config.toml
n_layer = 11
d_model = 128
n_head = 2
n_kv_head = 1
head_dim = 64
d_mlp = 448
vocab_size = 8192
activation = "swiglu"
norm = "rmsnorm"
norm_place = "pre"
norm_eps = 1e-05
positions = "rope"
rope_base = 40400.0
rope_fraction = 1.0
qk_norm = false
attn_scale = 0.125
bias = "all"
tie_embeddings = true
parallel_block = false
init = "trunc"
init_std_qkv = 0.0391
init_std_o = 0.0
init_std_up = 0.0391
init_std_down = 0.0
optimizer = "ademamix"
lr = 0.000628
beta1 = 0.9
weight_decay = 0.2
lr_head = 0.00683
grad_clip = 0.5
warmup_steps = 475
schedule = "wsd"
decay_fraction = 0.824
decay_shape = "sqrt"
final_lr_fraction = 0.02
batch_tokens = [16384, 32768, 49152]
seq_len = 256
doc_mask = true
train_tokens = 233300000
steps = 7821
dataset = "wikipedia_en"
Each number is 200 + 30 x the weight over the matrix's rms, rounded and kept within 0 to 999. Layers, rows and columns count from 0.

# layer 4 MLP gate, 448x128, rms 0.0842, rows 49-65, columns 64-127
183,186,250,197,226,158,221,154,198,188,145,225,203,224,192,152,136,186,161,262,225,242,192,165,159,197,146,220,203,167,151,196,175,216,200,182,196,219,224,199,230,202,211,178,189,240,143,191,238,198,206,210,244,206,194,191,172,215,194,204,223,194,218,146
220,170,200,220,252,161,198,170,184,206,212,217,227,192,251,227,215,227,233,221,176,195,231,193,219,252,235,207,231,192,194,194,231,173,229,208,191,188,214,128,215,201,223,197,195,213,223,244,189,170,231,207,159,205,166,97,207,208,178,236,222,189,190,171
134,199,221,219,188,155,251,242,219,215,190,201,167,225,208,201,202,219,271,200,226,199,235,176,181,146,271,156,204,221,138,163,233,203,164,228,178,202,209,198,177,189,232,236,207,215,211,169,210,243,177,161,235,202,218,272,181,194,210,187,192,165,266,183
236,172,225,170,226,242,182,176,206,182,235,167,211,239,215,218,207,204,133,171,234,225,212,171,206,200,236,221,244,218,179,173,173,215,199,219,184,216,221,225,152,156,172,172,266,204,197,209,237,155,198,179,246,165,233,216,229,195,187,179,183,239,201,150
222,164,167,245,273,212,193,185,196,170,208,164,197,184,221,197,200,169,193,223,207,223,199,184,146,215,210,165,185,173,213,164,156,254,191,171,188,254,222,151,193,247,203,208,228,266,223,302,196,187,217,202,234,200,176,209,156,188,218,196,231,176,223,175
207,219,158,198,196,178,188,197,187,212,214,206,171,273,241,202,206,248,184,206,199,221,164,268,156,208,168,188,155,186,224,218,191,224,180,155,166,248,233,189,141,201,201,221,226,179,193,157,175,219,190,177,208,201,203,253,236,176,227,259,199,203,182,173
163,221,221,125,203,205,206,199,206,120,235,149,217,171,204,190,212,216,135,220,229,238,183,152,181,186,200,251,209,221,176,194,218,175,228,198,204,254,207,186,209,211,175,196,181,201,177,103,177,230,192,149,188,169,226,183,229,244,166,156,188,232,220,197
221,184,150,189,170,198,178,229,180,190,195,183,202,206,205,151,260,241,204,182,205,197,215,171,256,213,207,196,130,229,202,204,169,178,200,204,227,221,205,156,182,227,171,203,193,216,161,227,230,230,181,181,193,203,183,216,164,255,217,177,154,210,212,171
133,164,213,272,211,224,182,208,254,235,235,176,243,211,177,169,173,158,156,228,246,218,169,188,206,191,216,236,185,168,184,249,171,229,178,188,206,169,250,235,211,246,189,212,271,207,169,221,161,186,227,166,190,175,170,209,225,231,210,219,199,154,202,205
269,214,196,235,195,188,218,209,213,226,253,185,183,157,199,163,233,216,239,205,234,208,184,198,208,176,183,220,244,160,237,208,215,196,154,193,212,213,242,181,203,139,196,171,160,208,233,215,193,204,198,245,207,206,151,247,192,212,188,207,203,134,188,169
219,193,190,193,156,210,184,194,163,181,167,175,205,217,196,199,246,209,258,173,210,202,222,200,230,227,189,160,258,209,225,213,208,187,185,214,237,203,190,185,163,183,170,172,192,208,208,180,190,142,119,233,170,208,207,171,182,242,174,180,210,174,181,227
205,137,181,188,155,193,245,197,169,287,249,191,209,180,194,243,191,223,146,144,183,173,164,183,200,220,208,147,198,223,220,210,176,188,200,195,224,228,257,255,180,176,180,263,205,120,188,185,164,241,176,165,253,219,193,188,154,187,196,212,196,202,240,151
191,165,194,223,209,235,229,164,267,150,212,236,191,219,192,197,211,222,199,217,203,198,182,223,206,233,263,225,206,156,186,167,199,180,194,276,212,200,219,224,152,178,156,209,202,204,200,204,195,178,206,213,218,122,179,219,187,237,180,270,239,191,185,202
176,174,219,221,207,205,226,201,185,258,207,190,187,198,220,203,172,234,236,177,230,141,188,188,206,153,195,208,227,190,120,189,207,229,177,239,164,232,212,226,197,253,219,250,173,192,179,189,184,230,160,218,206,163,143,244,267,193,223,210,189,190,238,196
250,221,194,223,205,241,201,245,176,226,206,239,188,196,194,159,210,208,207,162,243,245,206,188,175,214,205,136,190,229,183,237,223,234,233,252,183,205,180,174,193,201,199,210,195,193,178,189,192,166,188,188,172,204,143,163,197,168,155,252,233,222,191,187
201,197,223,178,163,201,168,206,156,197,191,208,207,222,229,187,221,156,214,249,269,195,182,230,187,222,181,226,175,209,218,232,179,250,200,193,187,254,264,207,214,179,171,209,173,147,152,213,196,212,166,193,162,170,208,217,209,181,185,226,194,204,196,120
238,163,229,189,242,183,240,215,237,208,199,253,125,171,217,220,192,255,247,269,240,220,169,230,206,207,168,161,280,205,185,231,228,195,199,206,257,231,149,179,210,169,204,226,242,223,222,223,171,201,222,283,217,168,225,218,222,236,219,171,172,217,223,265
# layer 4 MLP up, 448x128, rms 0.0814, rows 49-65, columns 64-127
246,196,204,173,279,174,166,254,196,188,249,250,192,153,224,177,165,184,227,198,185,257,252,179,190,184,162,207,151,151,237,246,229,225,195,194,212,150,163,161,210,182,213,168,176,190,203,258,235,187,158,235,241,167,189,202,221,217,180,178,189,254,218,183
231,232,173,223,189,244,232,215,194,189,194,183,193,155,211,242,201,264,227,151,198,193,230,148,192,178,132,210,236,180,243,218,204,229,172,213,187,213,229,197,179,185,210,227,250,194,169,218,139,197,203,203,172,200,136,209,242,228,140,177,294,243,177,197
220,229,239,216,169,179,227,158,230,188,197,230,264,174,192,208,209,251,180,211,189,154,207,214,201,189,223,185,224,159,176,217,194,162,249,160,199,259,185,166,180,193,206,164,210,145,182,219,212,246,133,186,159,203,213,176,194,156,272,153,147,216,138,207
194,230,180,221,237,178,220,176,224,193,207,173,261,211,252,240,186,235,184,240,170,206,214,199,217,237,177,166,207,248,212,260,168,192,218,211,208,219,163,219,208,199,219,215,173,184,166,119,170,241,183,163,229,243,185,186,171,225,199,188,252,124,191,137
221,201,187,254,207,191,178,219,208,199,194,181,199,193,206,182,232,225,168,220,179,162,187,208,193,214,207,198,240,247,227,124,214,224,196,238,154,212,151,172,169,227,241,204,198,234,169,211,180,193,143,149,208,169,160,272,250,196,247,211,233,182,207,153
152,247,219,189,165,225,176,179,166,170,215,199,162,210,202,178,196,221,139,223,207,219,199,179,173,207,180,195,217,179,184,234,182,173,157,168,256,173,187,210,238,191,195,203,184,216,171,176,167,152,253,196,177,200,240,239,183,165,187,175,222,125,128,220
258,178,216,217,200,182,174,150,175,153,190,211,241,202,225,179,160,145,224,208,163,190,182,168,147,188,137,205,150,271,182,218,180,183,227,190,237,229,197,191,202,170,190,153,209,176,176,175,191,195,188,177,161,229,227,200,179,216,158,172,198,151,169,181
166,193,224,194,162,208,196,145,214,186,190,194,257,148,221,194,211,164,200,179,177,241,174,210,207,167,249,210,186,218,237,194,266,212,136,240,254,186,193,197,226,213,184,210,151,216,191,185,220,187,219,202,245,239,111,183,186,200,232,206,200,209,166,179
180,162,213,229,168,250,216,241,184,228,298,191,196,121,194,166,224,182,211,184,236,176,163,145,164,207,243,182,204,170,168,213,234,154,197,184,190,262,117,228,213,226,228,219,198,263,206,179,220,184,166,228,163,240,146,181,286,195,194,177,188,212,198,243
153,211,191,208,215,181,189,182,192,223,193,174,175,219,155,253,269,183,153,202,270,199,229,204,213,176,204,202,214,194,214,206,117,216,262,166,204,214,231,196,194,222,219,206,188,189,192,248,173,202,216,167,166,239,171,206,147,191,189,164,223,193,222,184
190,187,206,153,198,235,190,286,206,187,202,180,216,222,186,218,198,198,174,186,233,162,160,211,173,192,188,208,167,154,240,173,263,160,180,197,190,178,161,156,218,188,200,189,182,262,216,189,242,187,165,271,228,159,222,205,136,131,163,216,236,196,237,165
186,224,229,195,224,187,245,242,165,169,222,198,208,230,247,222,135,133,197,170,171,163,211,214,221,176,181,207,179,185,174,236,218,120,118,225,188,227,255,166,239,195,185,237,199,152,182,227,218,179,208,188,194,205,153,209,225,235,170,218,191,168,163,171
226,239,225,226,237,202,140,261,223,181,188,226,178,195,251,207,151,174,203,215,272,181,246,208,171,146,235,242,210,185,241,188,201,200,176,188,203,233,155,152,190,217,200,249,233,180,215,155,186,223,198,192,155,252,220,202,198,169,183,211,184,203,225,290
157,143,270,206,267,162,196,170,178,183,178,244,195,184,254,167,206,253,179,210,208,203,237,241,202,165,179,212,214,253,216,192,124,216,206,205,205,209,219,209,140,145,228,157,211,196,146,244,217,190,213,254,193,182,197,232,158,252,229,187,171,222,176,233
211,234,220,179,149,196,202,222,158,219,202,216,218,137,230,142,162,157,193,196,198,155,171,223,180,266,170,198,234,231,214,169,207,186,220,221,192,193,235,219,207,224,213,193,216,178,185,177,181,208,213,198,229,230,229,244,226,209,182,249,255,234,212,226
247,172,208,209,183,242,191,220,249,233,189,272,220,205,240,195,193,218,206,157,193,191,182,236,231,169,177,184,215,175,224,261,187,232,186,204,229,228,183,193,189,184,178,174,187,250,200,161,192,187,178,100,226,170,232,165,201,209,233,181,219,210,215,111
225,201,228,172,173,186,173,193,147,203,200,228,189,192,217,208,240,199,176,241,221,175,187,192,182,165,230,235,156,233,166,201,226,173,199,183,161,205,170,239,195,164,221,140,170,156,211,249,214,177,161,178,271,161,198,206,209,278,212,183,189,177,214,192
# layer 4 MLP down (transposed), 448x128, rms 0.0768, rows 49-65, columns 64-127
121,164,213,164,234,244,200,206,199,154,219,195,181,177,187,248,202,260,213,164,182,113,207,252,152,132,165,251,135,198,180,227,153,204,139,229,218,171,170,198,235,155,219,240,184,233,183,177,227,239,192,188,242,219,237,202,186,237,185,180,190,196,184,180
231,176,188,269,228,221,189,131,182,218,179,202,222,161,211,202,177,222,194,190,221,142,229,199,204,218,237,221,205,226,197,137,196,187,219,203,193,212,218,191,223,206,204,206,187,178,183,202,193,195,201,213,158,208,197,204,167,153,145,220,164,198,208,250
199,231,226,249,168,212,136,159,196,199,130,133,248,205,220,209,211,246,191,125,216,204,224,187,156,227,165,173,225,264,174,199,221,187,228,212,183,206,226,238,239,214,210,200,186,254,166,156,178,221,184,186,164,199,190,234,171,214,188,196,197,226,175,132
211,175,226,239,158,268,206,212,232,175,186,235,123,179,208,190,197,149,247,153,257,190,165,192,212,173,186,258,223,206,183,153,243,167,212,172,186,195,211,164,193,229,189,145,194,214,194,252,203,212,238,205,178,225,192,187,181,149,197,236,207,246,197,239
234,226,171,219,197,252,241,240,186,241,223,232,192,217,218,159,180,212,197,205,185,204,230,243,219,187,212,173,234,165,223,219,253,228,231,285,224,142,220,164,210,161,167,235,191,236,227,260,190,191,186,204,204,213,232,172,170,171,216,155,214,194,199,234
180,224,239,184,223,222,242,214,210,212,182,207,194,239,191,194,225,235,255,189,190,224,226,154,201,199,204,182,230,238,203,166,234,137,215,228,174,187,202,237,204,234,191,235,143,191,208,198,195,209,165,228,217,184,157,151,216,187,188,195,158,232,190,199
195,177,177,203,203,207,193,160,269,206,170,208,226,234,217,218,201,229,275,275,199,185,196,204,225,176,195,188,188,185,196,123,194,246,234,180,171,260,213,231,225,200,174,186,215,214,229,188,169,219,183,218,155,149,227,176,201,191,221,168,155,267,232,170
196,201,211,235,243,250,234,276,192,187,200,234,207,229,192,201,221,214,200,202,222,174,258,203,216,193,261,234,218,198,190,212,209,237,153,175,211,141,168,187,168,127,233,171,230,204,223,180,179,238,211,214,217,207,226,226,204,220,186,162,190,189,199,224
220,248,218,220,217,233,176,213,148,144,251,159,173,202,239,185,168,187,188,242,212,217,194,180,191,252,174,205,183,135,205,215,186,193,214,270,140,202,188,284,187,159,180,182,198,176,191,143,196,236,214,222,225,185,173,200,222,186,180,189,188,204,176,219
197,210,150,182,197,236,191,241,233,190,125,191,232,164,228,177,173,223,177,198,194,149,195,230,226,226,220,213,170,213,210,212,173,167,206,193,150,200,212,175,177,209,202,218,234,163,204,214,204,148,213,186,238,232,233,216,215,207,171,151,191,165,208,184
175,204,186,171,237,192,190,202,128,222,204,230,177,219,168,189,219,188,189,227,195,182,182,211,184,204,160,202,189,196,174,215,225,244,229,187,184,162,215,191,200,199,190,228,226,213,222,197,237,154,229,243,218,198,222,224,183,220,174,153,152,245,187,164
164,190,186,93,179,219,231,136,167,235,261,164,181,187,231,203,148,257,159,139,170,199,204,154,243,171,192,231,208,222,223,162,246,201,229,224,208,182,214,207,160,163,211,244,232,170,187,202,154,213,213,198,201,212,174,123,213,208,210,174,217,218,229,166
171,273,188,176,191,229,201,268,231,191,209,180,164,198,197,215,202,235,236,170,203,152,220,182,170,190,209,245,163,179,216,212,161,165,172,215,169,231,190,248,129,221,238,190,187,234,185,167,197,197,253,207,197,164,177,210,201,180,206,196,229,136,172,165
197,196,207,191,229,194,223,177,172,221,228,235,193,207,199,200,234,245,162,152,212,167,195,222,156,132,148,142,197,220,196,201,188,186,223,191,187,227,220,203,243,222,172,167,204,208,239,221,173,196,231,274,154,125,173,187,208,251,185,240,198,256,189,184
161,181,222,220,207,182,201,165,172,167,204,210,239,256,184,224,152,162,177,210,150,193,148,267,174,224,197,178,193,208,222,243,185,225,199,232,225,214,211,234,167,200,192,173,230,189,162,203,269,240,199,156,205,191,197,227,238,190,240,152,204,201,213,138
206,197,202,164,213,210,204,235,191,247,200,211,163,181,212,211,183,225,220,210,213,199,173,196,166,149,226,203,233,164,203,156,181,179,242,165,232,204,179,206,217,253,254,194,206,208,220,216,213,236,172,173,209,191,171,190,193,192,196,192,228,200,217,236
144,265,204,139,202,235,197,231,206,255,214,257,164,179,214,162,208,240,235,239,254,209,149,189,183,253,175,255,202,162,201,203,196,230,205,153,197,213,174,187,191,190,244,134,235,227,207,213,207,166,182,186,203,228,206,205,209,225,251,217,189,205,248,156